config.yaml
n_layer: 14
d_model: 128
n_head: 4
n_kv_head: 4
head_dim: 32
d_mlp: 320
vocab_size: 4051
activation: "geglu"
norm: "rmsnorm"
norm_place: "pre"
norm_eps: 1e-06
positions: "rope"
rope_base: 10000.0
rope_fraction: 1.0
qk_norm: false
attn_scale: 0.177
bias: "none"
tie_embeddings: true
parallel_block: false
init: "uniform"
init_std_qkv: 0.0396
init_std_o: 0.0396
init_std_up: 0.0396
init_std_down: 0.0
optimizer: "adam_variant"
lr: 0.00203
lr_mult_up: 1.11
beta1: 0.9
lr_head: 0.00411
warmup_steps: 584
schedule: "wsd"
decay_fraction: 1.0
decay_shape: "sqrt"
final_lr_fraction: 0.1
batch_tokens: 16384
seq_len: 1024
doc_mask: true
train_tokens: 94110000
steps: 5745
dataset: "wikipedia_en"
Each number is 128 + 24 x the weight over the matrix's rms, rounded and kept within 0 to 255. Layers, rows and columns count from 0. Numbers have three digits each.

# layer 9 attention output, 128x128, rms 0.0469, rows 0-21, columns 0-127
071085159059142128151152154130159110156123133067160130086111149131153136154072171131140120138101139143133127114097136121122076137119104139114138110108115150108109164236121134108193103155138159156118121155137127180181113072100205148138090141139133154099123147126120111123068172154137146167137102100098141118133158095177161129152143137130132121126183023147163137091134100156114100084130
163114147140128133134118147128128090095129141109091119138124120118129151145140135097108125131125120109140132131130118149116142137094120134127087148159130135130146127129118137117134158193148141112152113140155108172106151119110151140133139137122131123137111168088089137134110158132119115121121140161112162136124113124138107117118132104118086132124086116134098135112131167152149131150093
129105130136141093118145082134127140109179126163127084136133097112147092103101132140161110120103114110151150137134147145121122122137084108130089102124136136107170101119106126121140134123159127129167147111126085163142150110138130144151115130122151129144101144126119150132115122099154133140112111135136128159081117131126123123155117138104139149118129067147102140096143127159133164106083
118118142130132121130148143125098146131123098142162090134124133146153135114133116144160145116127127137143150116126132081153098161122141126091155141125127134162071149115141098144090161123159121172146115127127162114131151131134129140182147132156140114153136148146140137127109128122161129153114125161114133121101125121147114102115115112093104092097151091133126105094139134124131090137067
143139103124113112110147119125140160131109105119119116141142105135151118115122107175129128111131135168161134120149118125142109112163171111128148118095125122142179097154133131136152122098114145131127112125135147094147100114122098142141151137142152161138175138112167136140175061145147077072136146163113124122083118100106169158155128151143121138140125104122160144145135157138155163116130
154146121154136103130088140133064130116108112152129108130124143147107153151121079124147158110104128138150138108125157145129197091153130131145134115113113066160110140091097154121124123110134112082148132111113101132105110153089148137137125102166143090118123121138110130097109122136109109142107122157151158198119103114119128120155109145104119156112150124102088132112098130116169159151130
106149139132135112147128143128123146116158111154097139176127125122139134131131148126109107132131140120091168183130152145128136150134091105129091139133087155152141124087120145124161124099156096112114106165142175141109142140143101149121117135096149110147122130164100115090128120153078106135136086074131118103173154122169114149096176126102137148183159105123146122056142108161073099104097
131099147108137110125138098120149117141126154095123109121147132118120150076125155177136144130148142135148138117148155096136095123114117151129128133099139110130127127171165134154087159137124172114153158105137123169142175155170159128161103161157139111133112141115118114138121135122188160143124104166103149089130138116129167135144145086094079129114085117140144156106089120134124126063072
151110115080148142120113107135156089171097107121080099131096170166148170149076115132094155135096131144124123114101121137106117130152129137129134116136135143138127126162115127122138109131118161128131130123111154157149128085138140131080125143134104129107119150107150121161118156163120156135110150135187106094148165146099149138105133136170150137110113129185106168136095121129110107116111
134139097119172123110129129143101150143151137121119154116178117148142125123104145099171134152146143119145125129149115143140166113126124143151139172152143127154124154103117149125134144139129122089092152151131073136142153107090088119125114129137106099134142171114115105114128127109088138185104150117144130111122091144145122124140110145115146151155127093151102114114170176138139144150134
127120074139127145111110120136172107169127136096135118116124180142118144131099088158133143178102113137124132088113079121157137126138115079138161172138119119120135121158082098155112124143157111170117192170101083102163173077105220122165080115123115161085114149118156121108096158139118152169125148125131103182112159148131100104150150124137123109069096155086102138118139124098090155153143
109112111088106133135103110122115148128150145136124129149103142137141114121130142164132173110135160177157130140151108134127124121129147135136162123112123107140141120112129135134097139099121131168117111119126166099125103137115153165139101110140123105106117156159111126127136122137143154157125163117159118137082131139089141128137105114167135079124115177116129125105134147136140149151161
104116130125115101138119108144108113129132108163136108131115080136110145159124143154150100075090173100148165088086119081114110141108157141126106110107130144130106167173125099126150138158105158108096131145158132129121128125170133117112118132140101160103132122059169079160127134144133159099158118130157145120126100171142135131133120160121152160120099115120127122127147159102133166133138
162159105160165163091106145102121150143128125158097171151157125096097106149142132159114137164173138148131130156152088178174171133160143153147085093075123134130118134125156155117127112111141112137158112118154139108130121113139089138151145089101155103119134117118116126101130143135111120116150114116113104129096131146110115157139124149142156193147106150121134129124175089131142139105129
129163095116112121131099157108169143102136144162140124134138142106132119155118110105101112151138144106161125130096110134105122113120141137097142129132111153099148114164152170124128123144159121164116128154085098151091119113141187106116110101146085169125091141096148109170094127138102159134098115139141133158142138120148115164105149164083114133133145083115120111103155118130096148137111
144117146132138107160102151133087114100110105157117098142077150123099128182139100156091125154134143116095131115115159127128133129129142159130116089122132169096129146144109163079178099123117134143154117149152141144121149101122089147122150116116148172147109098143090141104123098126107147142117100161149102121125148108175137140119162169113119159134135099112144116088129114136112120098093
077143073130101147164136159148203096108083141100144136127125133129151123144152167119076106117103105117129126088114144114154119151110102080085113154148094151152070122165137095165183149190158144078105097091133088155102117141117162110124109057120072136119055129151100087128072129079101125152142124108164145135146173176125140102129143100106139068135127103149145153116143097155118125125101
102136135097137114145121132103137130141121154133167144117138121132137155123129157160134126139129120108143160163155125126136150140157129159200111139082114103157136095119149139137135102096095098075161134110143117102143150122134145107144133106159129111159138121152096148137116115113084089121152136086128085121143164093139111112152109145128169139140172142136091151097084082158130117057137
111135168109113141176137130117147119138148154161099125096132143103115108139124174118131117142141149134138140153125102134119152087151133156140150075129099088102133118167122139149171132119099117151090092149134131092132089142142135117116123138139088097132124108132144092135155159170138120137160127149158112104175151135106150145119171141146134148131104198144125136132114128082075082080141
150163112105141149134092087123105155108124141111125147151119153139120128152124143102142147136119121101092113128121110142092110118110129122117104145163114148100134129126138126135143158148110074098112156156131157123088155124154126128141186128109121134139134146109144172108143099143129117114141127152104138140094098126140146146142112134079135168134119125105150164122097124154142115118108
091088094095157145154105155159164101132100122092105146139120127165162160155114156143156094153115143129102106087110165141079117143084111159072102101145081108180152112131164124127144172172107161117115153122138150167132142103159082120149158129109118110138124139109097124142138120129125146136128131131191076167105122102124098138174102171125134163132132110108138094163152131146137072147150
124148102096191171101162156149114144129118114091072142144144171177141151126108116122160141138151152143137168133148105142131143142136155155101151140103163115145129126103143115142125094077141123162133164098126168127151132122105108148153155173151125079145153142139108140142155136140166100163154133124109075114123143071111138143131111114159134151158133175170101140099152158164123150118116